Weights of a small transformer language model.
Architecture: RMSNorm before each block, rotary positions, no biases in attention or MLP, value embeddings, a smear gate, an embedding shortcut, capped logits.
Each number is 500 + 40 x the weight over its row's rms, rounded and kept within 0 to 999. Layers, rows and columns count from 0. Numbers have three digits each. The size before them is the row's rms in percent of the matrix's.

# up: layer 6 MLP up, 1536x384, rms 0.0442, rows 610-709, columns 64-127
# down: layer 6 MLP down (transposed), 1536x384, rms 0.0405, rows 610-709, columns 64-127
up610 106:416437545522477429537445503536527499507495459423539477468529478538527468420458475497435474480455503501518454478412555571456419495541537453479536525470435427459470451508497503463502489465514515
down610 104:482502512538521562571462564517538537509465478494490497459532505577474491603506509500538413487483471526513537558582439527477482490585569506584485514436528546485449581496462451484494568521454490
up611 101:452485466497535517400458497475480453539511512504461420469469497584504485486470526534480482476491481463557432529476572540507455426504467445481533561508528477513496550491488525483541499514491504
down611 103:540442531430499512484523495440525516521560568463484505524462513532511501522579471458441452454527554486540479505548582570499415442481499492456468507503480485532468542591458508441530430500513492
up612 097:439463538514479482402489496571499452491478566399565499467495547480483536452507437507510468525499502406583502456483496532448508510463466552506599490521483504478536512496525595499479429537533467
down612 100:451465518575557435542474555493441489509485564497537443583501505507561481555484494492496438483511530499470532540451502492538499480458509538455475547485506473592495438509478479529417521472504482
up613 103:563453533473570389491443513544525509483450540526514480542502501494495510526506483592490517507560557505477468496536566508506491546484550448496457511498506466502505455530473524461548498519454460
down613 106:542591434487491481514471525472454471507419449529540430478555517433509466483543470482479434476435601541527523502480465446561465512532526469504456483567573491498508504510433537511542473518545535
up614 099:481519541522487530486404548478516525491444517505501516542543495487561391446423533422520517414440488498616506527493521458543470477532472462496514488506542507441469492596496481504502470519474519
down614 098:481543529534490473545447443527545513485516468561447505485525461511474545448462480602529499452485509502476504482509549488474469496499481502506550480540563460561558448503496535470474484536501464
up615 095:540439532472586507509436482494536455485440468559460484509574455555517525503547444528527454534474499530563524518513535499513447501515627389480565470523506445516499511530483620514497546523496513
down615 097:519468555483504535490499515478468472494484512418474463487578525518516486544556460473450476459482474517548538472479526405541486435531534530499440529511580512513481533518431541456470494471459523
up616 096:442506430475438424482425496471527461474543457462488423493429527481436476476480464532461509473476511469487402517508455468422513518504454519489533509451410538458457471508591540466602509541546538
down616 098:523480480458499521461493506534542475417441496495553512507515463526411547467380564514485535481486502478496495508503507437539471474473572546453486437538459458500541529486483471525463461414515504
up617 095:511510434422528489581519509469490541519520483454482486526595524465512511504441516544506515556585509488482515500470510502477530533510427498440495476532455461528460471477421582502495489523455585
down617 094:511570453504561533493516505488505541436526477528493502444502548494473487531457563450479518509471528488472542382521591447526443502489493466472451476483537554509534521547501465504504496494493462
up618 110:495432472500483465503545478477521524479424529470456395527443518540491533515429476466484500427474523507469551494497449423492521478522591451549466559520490458505495516501546533438444493505496536
down618 110:539460498497520521537479566536528553524489485447479482486480570478492479506549528404460470579529468445435558498514464519516500463492483490530485428513487504492530501528576487469451503460526506
up619 092:543503455557541449495459481527548436481532526479529496500506545574478399461553393568465499446518528472481434525481491496481526493480542547482477553476508465563470565470545567446493514513567510
down619 088:502518526497481512529492548466474560534419504466537496527496498520563574492469531485518476555554516485460461457456500503476486391488518506486503415435472542568559433486480517440445415583444481
up620 098:542540452432505483467506529532549493457530470426442530560491467444521569463523508494496492485453484487466416416537517482525527513506481407512483551511509567515461523537518515535539447446517472
down620 099:524494455540450536505524539520528507500454484439508498567548474519541579578493504507416468435505537464468540528502466497542566473438535521597535485478474495456514525453469536479453536505483488
up621 102:463456496463522487460433498552507436414473489438486459373501462503511475499539484523558563488525421490481493447498564483434571464492458516500543480516548509528508470491509503445470446486527561
down621 105:582486528492501438493459533517569488508559495505564557484526434537520510457512493575436498473562453420563524472489558446548487410534454531557467545478480575503466479514510520537586490543483512
up622 091:500471382540523518553495463564500490402468451423488496410527557452470566452579517545559453393521478483514475515499476486508474553510456473511523484479461522596465558403456472506459530524600503
down622 090:482470550516535497426482506542536444534503541506511479485508418486485439527581485482530479456522451479501452524520529495490428432494538470515544504490521472433553501486490449479446452453438533
up623 109:506509559511473517491505493494503509472461491519556509671509471620469487495522459515581465526537423437466459438440561480457503503550557483536521496486489518580533419546543519496460501548464530
down623 110:470520525527528515490553501469454515499534496572453481484519544527461490483559489446543476452476478424435491533486509452452539517497553579561498495519465547443520426581457518473492538513535478
up624 103:484455458491495474478503455583522444469481519525560486472509499534531520520499490545495483481524535506477439460485518463409422562444454506503545515522479557573510505538501523458432445457543520
down624 101:468469460483438515466470516481491513535511464466510455440523445622481488560515561502558510480514501436542481462512440484492471461455490486505525434525529478523450549460447490434461483489510510
up625 104:557501450520470532481470480542591445499581431537496515479519480532489426503439502504544509523525458449608477468489520524488515484464489349425578552473426511530454553498547472526539369557482482
down625 105:494410482562485496466443528557508475421468556467469518462450463499492519483397470497483542465509528529430508558503419486516563544505468480589581462428446546514577498524495504453529517593464540
up626 101:511418529451583415489462542550496536503422471450540364487493489589500459501530457498523549481513500419587541517525534506510522531516532489522541590454532439561461471492425531500509417528454573
down626 103:534494491471531437523480487521537464467450466380444504475434537493468453470518473475465465475482443480445508483416488489495487557520510505492441474550544453525445479502507518528510462564448556
up627 094:506491493442476428481481535496524578483490517488533468476530525511516528441507502520456471523547543510518465449516510514495473509508451447494485511504468451490549435514505634534519427499471590
down627 095:513534572457510461556533548452461508513453541533506510528544506514460526503511458543557551563518524460497471459499410493512502503522480493508454499504508544502393514570596524386471509514410491
up628 109:535420510518502496462517497506568508464487530435554490498500476560602506496446444532489526526503475479530472582486540503508551498509480512543493445487539451484518451471489458452566489530489531
down628 096:494431505414465507473532504487464546546617509473520513503427495516480467510457483511437582557503515475529491529483502450536560522446465500561509569528573501609447500544520495468443478477473479
up629 098:552526533501475470445523413514497565544434526450571445560488467531492455477467477481567468497455489476435511454492481463507479497494536482569508525455432545547542458566568532535465501453510561
down629 099:601534485507522550548540530457473488540553467423464475520452485483504519539562491431464431509492535523433527504496476487470484570528469498534481513510485483521491518463494481478523446470529515
up630 103:535511459518540448515465446552590506415485460452573437541530492457479516459518400514517535497557514512551502512525512570364519490511601385416502605429452515492464526411532526491597541560489508
down630 102:565504494472451480427481505459600527435536531503474493518494405448412481460566464524512458516496467483495524493561462515467555498448472510524441509495483530428467560496554576496522515520448495
up631 108:559507566536492417461494486485518442470515480484445505524488483470454546479484464530491557487487453502440497538413558463437454435466502542556475570526451438519471498510436507474524495524506512
down631 100:521467563483546514494494417518455501432392459484482527423454462533547497463504531473466441482491479448514548514437521557482529415477472498516402522552498468493480489532529568531527491547514504
up632 114:541534526495496517464412519556527507462494466465530423530481431512477542454477404468512563448479496483497439435508503507442478521509450487464471550490465560485550465466532520579575503495553496
down632 109:518396530504491457550496438459488450398475501455562478489524571497509577465515523491538518549473413491521505468487469542487527459494477469446496562551493465480478512488519401506548532517493482
up633 095:505562487477524497501449446467502514525453522406504418478547459455511577483538513509538504521557462501475440519506469531466532524497470477537445500496524466522412551436511508538487569587605513
down633 096:505506508489501506513525542475392528547501581530458547446567443533460485470478507488415411465492500477511516434578476532500471458475515473473498549466487445523461429506519540517480543522456486
up634 107:592394483517533503539533513565526538491504501523477468429560608505548475491502516540533500494532412438543368430542530514459433569475433424505529470476496512497444544524476511467464470535484496
down634 106:431506514442549461494515534582557519484522494494495518540509454467549513533517402483490464513467393485536476531514486511474488560370503520439428516572541481455475523538467555557477466505484493
up635 100:453535516488480453474489521514456543429490473587570479536555481485444484499482457512511525509527480481483473516453514481441432445476515455469557502488524461475451531494494526463576474526508551
down635 101:492412531441522459459516467515465489500463468515475452528513451445480526483591489519480455514497471459495494492455459490468552544472476524445418493451522557488483481449465494419513527506505434
up636 114:476365532505477494481409509504501502498361459507527519463506546435458476467445582495503529469532473518598516411447501564502483527516528508456467476511422522508431516539533509521494448484592511
down636 110:492487488441500472528456506516469430453493436497483553447505503508469496534560489491492485498540445528441559510573558522494485469503416462544510547428495498519524452467539515492517570501477549
up637 102:519537469501614524488525509508509451450386474449520491486522466472493492504479472491550570445449462500463507521470555450442448472477468537453476525485516555452476482526548511537488522561458535
down637 102:477596504489475540476518501536458446501438506465541504457474497505539468485499434476382499411521511512529491452540500515448502481401483505539473494499511525491513511435535520502497473581533463
up638 111:478435479466538537479483506479546493455475489571482514521496537491520461540463486519503518455453484413565469546490448525463510528489463490433522546479540524481462538481473537499500503511546515
down638 110:466474504475464522461478401530522558525457505513425476470490530474446448504444545519528417493516503515473491457509488452521554457451416566501505444545527429449530452485521462451563487456490516
up639 093:467524484470522509536461537520523427513493491514474486464519457530533511440464505534574466462485540527476467526470458520457462493559503522477513545523537467532585604479446508451407419592570478
down639 094:500513516372513464505469455491497580505490505536479518416488561570503528486527439528493526519545364474482456556505563482487499491470490527446486473509535522486585478497492542497471482472488481
up640 101:521519553441478509479548526557537548493489514477490492539518509475492510489545386535517495426459450483491506503558493464474471520530560578518492559468481555538487484532428546469519412517436491
down640 102:510515498488471492468531581575482499549536517550522449555455535514458531445525486532505422485467496405509515498503568522561480451433477497469515445484555468476481501476463552508547490399376507
up641 102:502490501513530526414505440474531530443458513508507453479523527474587493415482549496505485414428520460457451551429552435491446549500506591471580529560494435459494523416460505579567507576454540
down641 101:532504526488510542535494474493488454558483473478533518546519551476467471474478510494471551438569447565490537442418514514563530462469508480520525424513515489466502506518510536440522487529491578
up642 098:551479497499534481496570442489461455531470448566480548517510469570459492498533536498512431474476478511494510502424582567490527514626489460480574485515551504550492535499470543512433591481552578
down642 101:518495508447481580409505497463462478541518540542474523436441464476538533511476557520536442479473484464461518483473570475476434516472457492535540506462549517472547443604466534505500555438456487
up643 107:516569485486561495503513437445548484521549485530462499477530526446445469448458519464499531437497457454486549483552600488425539551528572514467518511537538433539408466547513470498546423587577549
down643 105:482442440454491434519562507530405514515517512561541440548517439525493496488513486568516436484450501492508515521523475449517525522520482503500536420512461522489465492465525505507466458413487541
up644 101:502411514490532434487548538484481477472484505476489466437494528475444491468550490552534524533422512511534480474501569476513509563505554508490439577502441490538491465476536537508526491558471550
down644 098:441451505524525526483431416456505547491541483502507511492376511465580483570515535583518492539514456501453498484484456549482446485508492476454423481505457475499475533568587531552545545496528545
up645 099:534512376503580450457508486522547465497538497444496505551526474537497461497509470520528458514557455366482514504507511484448516517535499574554489553501515438491459511443499537505483480487525539
down645 096:554526442482491493527515459522515457520486478540497576451578433480545515517512525506443479479533533459411468529424580549508470495494422504486465500457489551477508539497533567549490518540402506
up646 104:514476569447507410486486500494430503480506523550495534502591449446495458564547464568525500507520518498558542520484509467488495447559546410528513489500480534490478416466417545540563526486549554
down646 102:477495502446505480487504471522444485483502589495476506523508533406486456531502513462500429510502529485527493470532478489451449467583440452570480439508484485485551496552517581488524431470513567
up647 099:524492530440513464530461478556503522459579556527544441500477488535491506445477434497555566422453484525538463496487538555510459493468495563488530510490396495493500575525470499504504486500468491
down647 098:492494514527562486504504512534549430486467454492472552537451550547588480519554489430493495497477481505564558522536471520534492480458484481541464561462466536527492467454550461549415465488465480
up648 104:495408564495510499534533545512514413411520520500479511477481481562562542548498528552485496441425502504606444471487505485443495574570455476489489566491447538556496493536527596509484447532515541
down648 102:503528528506492435535498477506505461503504475564438498472480498591519516527558511605483530556575467492507548487453459492464477468550511547505512527467551546541546581499579492564562538492527478
up649 101:528503511485534518424490523490424492508502440454612494524524522495482528486590566527493508501475492467567444504449513567482475505530468504590516476525490411498427474451456471497511537514512518
down649 101:488474513482466476563477488460471425517490524442521502572487526532568459450504496480460483493562469508588416509499550553543548383485485504520499485442465478570480493506443569405518491576531437
up650 097:622522550464490522439436547536521516496485414491510485470504457453491564452494433501530445542478462516506481490531496594475532487519522473535562520484505421495522583408465513490476527492530536
down650 098:621487528459442563517471426510435455503544457467464510505486531470483503522501548490444459532522464556436494570496390551520426434519492427473469541430562397440492506481469482464498560499483519
up651 099:518516496521506429423556494524504537484473450476551464468542508490465480508508482531579437575485491564465510444523499576491547522568575502478485510538509521539525500490470541541434567541506511
down651 101:568516491544503459481537492508451511496512482552470508446511518464447510386557516485570463497522467481478505535493539525468514617470472460555536440469545473493517524460478476496483427469444527
up652 097:507519554522516514480469502482503471519396525510541505479557511493482453530501525521510465467540430498432442563449512526452499461462520528447535481524496467474465495492514577444579458565388567
down652 093:472496507497507522471479502454486506488457507411528468482492556520470487480437496473500471492538482519550463493558432483518493573467499495551533407487435477459451480485457475532433545505516497
up653 102:540458488547465486449451573449572486476537428533491490522482472498466542500545494491475568453526490394472445528537476506540588503562462448462428544493545493576496457535443466481515468501470499
down653 102:521502504483546507542487544389484432484514461531489516483464513429401500470478519555512450495466497497467466492511505476519498551498482531508522546563522523445456502570472524574498479536524471
up654 108:486422466421445515511471542527523483463458534487454455539461491543409479470471498464581545464500484457465479507515556495502511485502508516548518526491529483481537518525538507398577487482484569
down654 108:471504471488514529537527497532538518476573531504477503470467463481445529510494466511480550550559465561481463464498442427397464458584513445540488506443506547525498551453594499436489478508513545
up655 092:494533445507474462484513578576486539502522453508524505506530556527521500460489452530506495408518498472481516476512493542444514487537563554506522468472453513473461475581535431506499508519502483
down655 088:487469540551498546537480439538505527442450542478496471454461493492542525518523480442507511541500465479542523521510487500447567559462462526458495568545519572454519433508525605469502462493489518
up656 107:504505500401562463517475552451474519497475499420537494544490525543461472532467517533475460493530509487473418482582509455431519481550530469472524502518528424491454512473494596546474481566558583
down656 104:475507445509452521556365564523483480472527554426518550489495499491537459518526501504508513518504532569619456455453518459552428596478505548468441500580471425494446462474477484471523563502489506
up657 119:548466519531428515399545556568483432441542533474507500501496518484454562462468493544562494545477443458473472489505573508520550500498510485480514525418509503504447548452451490467510457556485510
down657 117:518529457517422470479419544462499464530507509575499508584507556437467525486471472481599478431533537524488518471458530528483421441462487493422521507477492499514469414510470526499517514506518503
up658 095:489510567539462511485497546525525558458460492524523551458538511468568498473530494572609412536448444462484362462479509503492477577521546462510458503451472508474565502504493504488551586545477511
down658 098:441546574433505378537442470540437485501456498504534494486475512557576415493443510510524549538462520503496520503508432463492481443489433500528424544502506562518511452523548435418507458501520554
up659 100:481533435486504461497503506485566457531534509514483418549523461505554532417522515494509532439542494472487447507526473454469481495548485550456547502486446506524549495497523457497450500526522523
down659 101:489533515453481436491443558397434477543533585486501527522491514513512489505537472461443535496494462450439505466544454478485387466437496514476545503434516525583541539502509516477478540458480455
up660 094:534544524426511509496424476522463440475409429568476472523576482533442460495468518551502568456511462486497522525431523494430518513505518469518503508533499465491421506461553507490477538454449525
down660 095:461538526468463486531535501564457565527471495548533472438472474585560506510494458504434464458491564523455495535537465599532482513423508518422448467494452434519520467566561515566524498499480487
up661 092:552494587448518525503428502519541500491427463496513475528554454523491469551514524511500476426537502488554474538421507573428488562514524444499545529502537567520464504443515512491482506463520472
down661 091:569570505460517478545516485557502474442408536496527466441484485504534460477552490431509509475448500498477479491500549489517499512419550465546433499513550490514469428448521489515481491532492493
up662 104:502524474476457505469504521572554478514579416490606503525563490460558562460544501485554547539458437566547446439552586462470449477487504424519535556573488417548439448497457504526418514430575531
down662 102:481531472464454498471530539473482443484592450402480440531568550496486486515537541481556475547452542552543550491439546460548443434483464482488536452516553533480424506547458504464461514479492469
up663 102:501461565459545497509454560580496515446528515467531461489479464410473445457512527492507502451437402440435497496458502510449512458513529498552586534512496471461501492440452494456516561541533464
down663 102:507468538566450534396528487429588416521540499442479506519495464545450434451484469516526424511495455530560529539491550507498515498437526585531501527477547539459486541515540448421489528565525568
up664 109:484444397438534548525501508552472501445494498541513524445503534486565576431495495529506533586506457456470372561524468472482479486518481473494478581605425570551532505540511452493517444468554511
down664 107:504561461467477562521430478532404497535533548488503568456557537475568494480474485569461484479527514511493533444518447558461498511483411501589553457466572509508519533446514508492429500434500505
up665 108:463408465481482516536436567552591499505435472448457438443496501451546471510451495431580552476485495545508486485525579546485485571555462529524512500489575454475527430497536526544554470502440507
down665 109:528453477488516411534564463432416418526502522569436571468448512463528504496513489432512432531482506542447539513535467538458466563467488539497445491500500482463483517487541478589483512491490500
up666 101:515544480505487550528495496564528452445468511522523494457499579477491527495553415509575486438484506538479520515479447536386473517466527501505481467436496517495488458492536499495493463549547443
down666 100:521581533538499463445482438480458452460451510494467432494478472573484583521513434461443458415437487516520490486534530467495538448414410547479492567446501467483524498481544541474493536559488576
up667 098:463593545500511410448509594474542529464423486496584492527562440491515505504478543471498526546511463489483435482432505498520572486462580435493566512575508485469447515458537549495510547435482553
down667 098:494453432478443536480506548514498471447473495561494507546452569467513498519508472526540485428509470514456472460615503493466540511468445548518525492544560511567471437467471488490478478518410453
up668 100:485525572509531476459518524485462494527451480517506445512556482490541553520524495485448485443503491457470494508504555541447464517519539525487600439486490400523455471456495476467525536500541538
down668 100:509446580547568488490458470494480478456561517465480457483499518452525449472579548511522532496492471562530562529482530485491515531493416470514559498445462515453472466553520451454533483512528478
up669 097:539516523469487581505483522546519564510498482524467420516495444478481455542577430537500548527503526457515465495481525481488446412507467438522513594496514529485586478531426557451547474514543501
down669 097:539546528542500447554512494494503468530404551482599480546504567467562451451576493505438532477497448478471419537434493498505510549472461486526494546516495528453502518501503412470505565463457486
up670 098:493457550542513464482437558492452440519491421538516493431478500599509461392525568504476488442532495518540436489464488529521555459451501445474481503494540559526435447495563468433501522530513502
down670 098:467463514525607460505464489508505466491497567443447482503452481522454490524551486501505442463499544429550491508502516489528559503496469451515540506485500464500517525484488508510462511530499464
up671 094:499505564468484455563352513527570506469540517470518422515543557522559495471516464537511464492497498464507507485542520512430418514493445412497526519492549536501514495469443522497436491529539483
down671 095:546418383417494433546423553422552482536534521532451462588517485510507511421483496558478517544471421505571458500528452522491509530466456507499457492497508452518423554509555476574536544499504550
up672 098:541544521453561508519409475539514447516445473447501451525494495494482491451575477453482398462499446487448494563467532451483452439478471480500586489557469541510454457441537533519430540518530533
down672 102:494523504545486502486474436523475459498393541519473421499509504565522525572500515532484479457513477486621499631557472559459500394485416551485602509534462467535513486502491504442494509472459503
up673 100:563535518491534428479507516477441522535516483470489500590474511514434421481506487485541456556566455475540531457548525557482507493503560489543585586511517554523395483426467492484507494546511616
down673 101:539526545545435536524503490512461488459480488510518550531459575527434521413531480523476514506506424562457560484475459523548503560503532566471477492530501459548524455496594476398515501531496487
up674 094:505438472490501456504450586505530484429425485508507405530506588541415566432443460514504503395415500496543514456522506417484521507533489519538591471513527545506512496440552474453541460513555507
down674 093:534525497524547513522539572472363432470501513481545579557538513515460481473463549474528465612475469474493567528512490521491496508449508467481536512489457480468446490521478549519520493504515493
up675 091:453431465485572501510496535511517494470507542493496519499495393522550501474459493549586521435482514533490469501495555436470547472516505478555475546499580529440524513397510548466551456504494488
down675 094:550473515510533508520481471513449552488483505513542536489502537449508447555491474413534508527538493492529533434446518499468476394551587513543486431467482493404498483447466498459444523474500466
up676 095:516485505511517472484448553552567433454510526543535526488505550478433436518444518534474514493501540444472490460533485483512569466556553533538488564535406501495482551475460537486483416491515513
down676 100:434509529524489531551460485475535428518527492502524482417514438582518520522525464503533481532540511474575531546459427481460444528496502436487487467509550486571537487522532491468542510530499523
up677 094:478509564471498574542495485522572517395463533509465460465520478518511457486491507509539480395491484501465442438483472523405542514467510548455485463498486504524502502535537595460505453532507553
down677 095:544502494478556488465410447463491444549468509557451502556473539481550515513568488449479449525538442470476515491547510575540491471503423490539495527520510526539500422519473495476572504412535493
up678 105:498523518528461469486536558516501554494484510483518453494525518558400479499474482517537399542503462503513448414512540538498481568492503476530535486533477509502488507464488519479518504588479547
down678 105:504545456512529494454515446449484498386482491520555548547540537458466463541462531450484460588496443498496587470517561450480463561414445518486503525575466557496533526440476508489497540489505483
up679 098:477479479436498501470514508497507553467499449443557524544474522519477475505467424520593505523420518517523479454534513518466534451571518485557555517500582484515520497459534611467533493502464525
down679 099:527512455499470471471529535492483528564528539533531540537473492551484495523505479526515483543451496480568481474500475486494502431474468534502492574498513457512445471525543520487488464507561564
up680 107:543513483511501553577485592477433436498476562562547419522533466523494520503494511511546490522459470530511503500548539515488550473552575490498451501457577562531566535502539554445542509504500544
down680 108:520558492498407546546545556466507450595516484488509491502471529510452460513588520499581519468568459558539510482531584538553518492447498511454477398491500633498512491473494519458494472512495479
up681 094:533528590545472459564424440507510446433450470515509429570502471525461541436531515495512525540511452437504516537503520527464515481452554498553517549535440503527514508525528452430484491557466495
down681 093:455468509541388498536504500528465484530420518452496469583452522510548453496491523494508456517463436527471410528532562472553509514507502528506499436457518556569409554504460534505496487484506455
up682 099:513506562504587546451451455538489492441411484483540478550605470538537510489504464519518549490516424470563495498504505481530560574504515530493506521549467535504563488460545540485535489495491573
down682 100:586576496487495544487424386490492504518440500477430428530535464473523485547466436497456514471472538548539503570482501498517448486482470531456594498503545464478535543484511540501537506478455510
up683 104:396480443547520472547444514534520522483423502477546493469533536458483512475468451518546485447508500513453406477556519541475376549483500468517508489475493486508518531485460567464531472555547494
down683 101:453413464582465468528527462494521508430520562488478540568537540517367425489568510474414537471500457542454486496445495516525470492468509465457482545513525540547467438465514573586494518496497526
up684 106:516477511518496555498442575495542526465507510438456479471519486519501566503441524458563516502514480463487481502468539573512477513557479483508478590466410459535543484468473472450494508559477515
down684 106:532573507448517504517501504485499525539470504469517503494539489447450438452574517475471508520513595585551479476444509494518460467507489493516537515485450464507460463541485581485537493483498520
up685 102:473487446494457479546512525572557522516481449456563413445551493510537556519403499518608479455478463504472497526493408581543459492531504534477518524506538534541555482539504447499502526436585519
down685 104:452439483497506511601493527475492545469537557502494449559472547498465516508537451493498511517518457483569484535537505503602510462544505443535417609486451500577476436492481564511508487531587482
up686 101:504525532424497444458541506500530519509492538479488478516584496481485500516416482489517458555497514510555524515499553459498512447487548398460518602438565449462510496499476585467499549491576523
down686 101:538519459482456511468574463476439483475565545536465582473589485500467461570538469514533475485417480453503559524567594534595531585523481455505546527487564566480509486483561509495541529497567520
up687 104:531450508483541509510471477573519473538419509540519426468475529457447486502481535521539513508539487431587490496537445429504542490471523505499449550424556536553528481519454519543600481526468484
down687 103:452467505504496479547439454560502447450450515557488569511536553446564494494462596519421521505479513443503509442521443495490462518430495500517427480545495512537442483477441530511468466507478561
up688 098:477399491455528443559502470468475512490465551440514457525506554518515483531498449580548498494476463431563526513496529474524542498514485484549551456463522514545572437558513475524521493487482492
down688 099:552523511526447492522523504502476499487529536522465581439491543515535465514503478525533528524516481525584498516584532497503535422460561414502521477468509461458520515498451555501520530450403531
up689 097:467519420476530412414479491522470432511455436484500533555505523482479491549513443492492529443485491475475515526543606493489453589539546493497498562508614491523497501471430512526494452490510522
down689 097:571472503459566460534505439510542496473508567536530495483461484578545603481534583465465498452496530448628545510472488455543474501473513502570557535521471532501590504515492515483475455467517505
up690 092:473435441504512461486524510485516465504509458516579526515552531508466528470466464456552535497497497487500394470569441580524439526539487495445507526574474505430421522510509476510486461441553503
down690 095:553466508580500533455490517555433568537480522506446597518478484479434512563485481468560471514460493451529445534487582469604535420513469604520599504437480518482507558507419525458577462497427431
up691 102:498476540470528452503444490530587469503511534536471476444598529574555457477567526487459442497553521400517460467455551508492478513450660478500494515494443505506435413471442559487457458537538499
down691 100:533532508511430453525461491508549561441574521516490517525425490437506530477521503546464486536510455446504467521510486502488514475457470550544536511485493484499479480527414458464469516481514536
up692 106:468522476499498464522529460514500513507496491511440486548558545497576505586468499530479491493453486491466471534485498534479439561490476548497624501515518456519551478474429480484544480549537538
down692 103:481537515477499558513466565446502535419552557415538555503479475546483618509482531489481483501553529481441521440395514438434425572491441482456523503544564434513492449512499477525454468522478560
up693 096:530504429482482543506510539537518506409475601525494427450629520563597529484549442628539466448576492503530431588483460438435493492483434484457508517556478476551496443518509509496515536529421526
down693 098:472394558521509505512584438446552467423529544412537524603421541495525422565520470454451538527486573496445544512426473500432580538457442531495535484448452532492486541541532540521496517455559423
up694 099:501495538466481448556454530518556473482477420413490502460465468444487502521560471520563504464544479518425555464490506540520519513515475433482531528467485493450481495455517526478493558543514508
down694 096:563602484501432501465523500507413469510415474451515491572468553546465490513494425487484475515540542545465496530462511525515397481514551503516430485557523448524541510462458508495475450456478525
up695 093:482487493531484456471478474550494534508479482502539446476453511548551491428516430565477480480495490504560467457451438538479519516484567492485480531507524484543553441445471537559457510537541534
down695 091:495516526505485549515424509451482498525518488467579410577526555537481530478518525523485498492451508463500459464509456397550520432497501492432434565499493564443452491513548451478406501471450498
up696 107:493433468497409495535519469507487456480425494448556529487524442470456486494493523511531483480544525487465464462499486545500552540454575522527497498460427456575562449452453486469525462458494528
down696 107:506486524456529479537563520515458545509483493488547545497462483550492454431558614582485487498560502563492494447504488488449456447517526464470418539519481515501494507531465518506520518492461528
up697 102:555501466465493480455500547520464526473472455493514487519544519499510557542492485496558447515555486462507508518497472517434538567502530414449592541577463485520525463412461528494438467442491493
down697 101:532563487463427507497439502533559499463566545491508478495523478499490459495491495503522467492494507487525522471559550508452416510447480428507426455437468543417508475485477495487522497475529478
up698 107:433493494525535555485469526587497430491490505409491436585512481471510448533543392525489539516525556520558478466469526519474505492473517536496525515496479446528528507531490544472514501596495497
down698 106:491579537509564455498492544480505464503506515503481522514498508431522461484579459451448482613527449497521474422473485510590379571508523530506532505589438446481583493537524472522468494515474454
up699 095:532468462482484503543469580542515489411508486512488533511483527500525500441514449529515482512500479512477469471535496523526412529478518504521534598485480510486525453496447551493433496551489553
down699 097:519429495497508467542457533469504493543563548542474552441486560462540477494597521518526463465510517539540560541503425530487501543487413521447455510502514597484445544553546511530457513524480533
up700 111:594502489462521550504460456517453498470521441514478482480548512476518568443501467560586442484455442418549508520516507486448434503519552427511566535487425540513446487446473473483538606481516524
down700 108:473463457483451532525561554457476523500579542526508507421487478526502435504568468495478492499523447464531503508515491479422507489489471552469460486472478458515518522505547493548441480569506506
up701 099:501550500523508471445480520479503499503501429491479424488556560480420517487433557485544461542522458448516487477447549466530585481462456504557509531539555523511446558460511536487542393465508512
down701 100:504520445522511512563474503441498406440517497468569481465454484557504505470485493487501426433548562484508410471460566471538534499533526407503527505415530479533494496546465480504475504477501455
up702 094:468457458481625507469520500592555489447455458419567504474504439443496482513475464496487505434536496490516516551524501486532582572473543550473566514519466448506527596529504515459478388554456500
down702 098:453531449453536478496466449536507506516467493552494533529568562467457527416531566530500467494506420504474506542479476483495527567499488514533469511422494486433516463554561537482466538480474478
up703 096:499419393466557478478471573455497530467511517489476516541489490443527536525539472537512490499445466491455395495487426542481519511521515481523532522522441576466490550485494523526455539486536543
down703 094:454498590507540514474446472513483549494429454492466510424477508521495489510475438453509493511507499429574503495548447522526482500478465512559547454464515473507492492576519553511494494529527519
up704 099:504470479488435439477508555501567557448487512498483470484546498489590552479478494518498522518531513427435353491494423477447492478535456477452525486526492465482544468470548467511510516541488546
down704 102:436513513507492498482496509457506547501522491512556517536499540467502537560421511482520510541526511543489465539505493487497474539503569524505519505454500524440498555481534488532500502523537478
up705 101:503424461510499499470489593530541506481525479521463533556527454514478474475458529523466476516456481448621430475505566497541567424532473475513488509494416452513505495492511486522535519458507510
down705 105:529495502518456501473491515482547497482492499513555430560479535463467522534503441495479574484478571392470486476464497463470488486554613516455444485526586524480498480480513538431508542505509477
up706 093:534490483494492522439470543446548543458545546485533487483482554489466462574518517516504512516424476482540506459517535456517410574495527450441508607501467474509519483476478512481475400471539510
down706 088:530527469412509476519428496496521467526476519486472469507537541496509463458495458450478405513544565437490522495485498385493454451454516456526529493532539493535465557490564481449494526435396505
up707 096:601554551439485500473457563512474519476470485456583511555526503523486465436525458466491493474532479515417480497468510557499454502581546482465489554556516486497570552491478469597520473464534572
down707 098:429501510526526510465510503540485469512518469496543439463489569509445441551530485552486536570469440508520538535518498426499462411472552445513458499511558487473513447492493494486527528504417552
up708 102:481458549463582533534448463479465436535506535534525510505533450486489501511486469473560544528564485524599508509531501488489504563464491434544466484503506527519603487475513585443535493471500481
down708 102:472466437513492497454509557482503456573449588545430564542521495520489460507527498462489511541493549462478500510518414510443523493490531441493477439517592533455510507494595496494485507484540490
up709 101:572528513499477532585482596589552472478533583518584433529547425516618529460522494511533460441480474538556485488532456472464519597457505503513559468475465463540574507374524462475483526495468494
down709 101:571520522521521520478494466428492540502480488542455518457512514475472449500534433480513389539390441497493504524463523501549495527436445496490556494463517452527495498426508424504523560475478509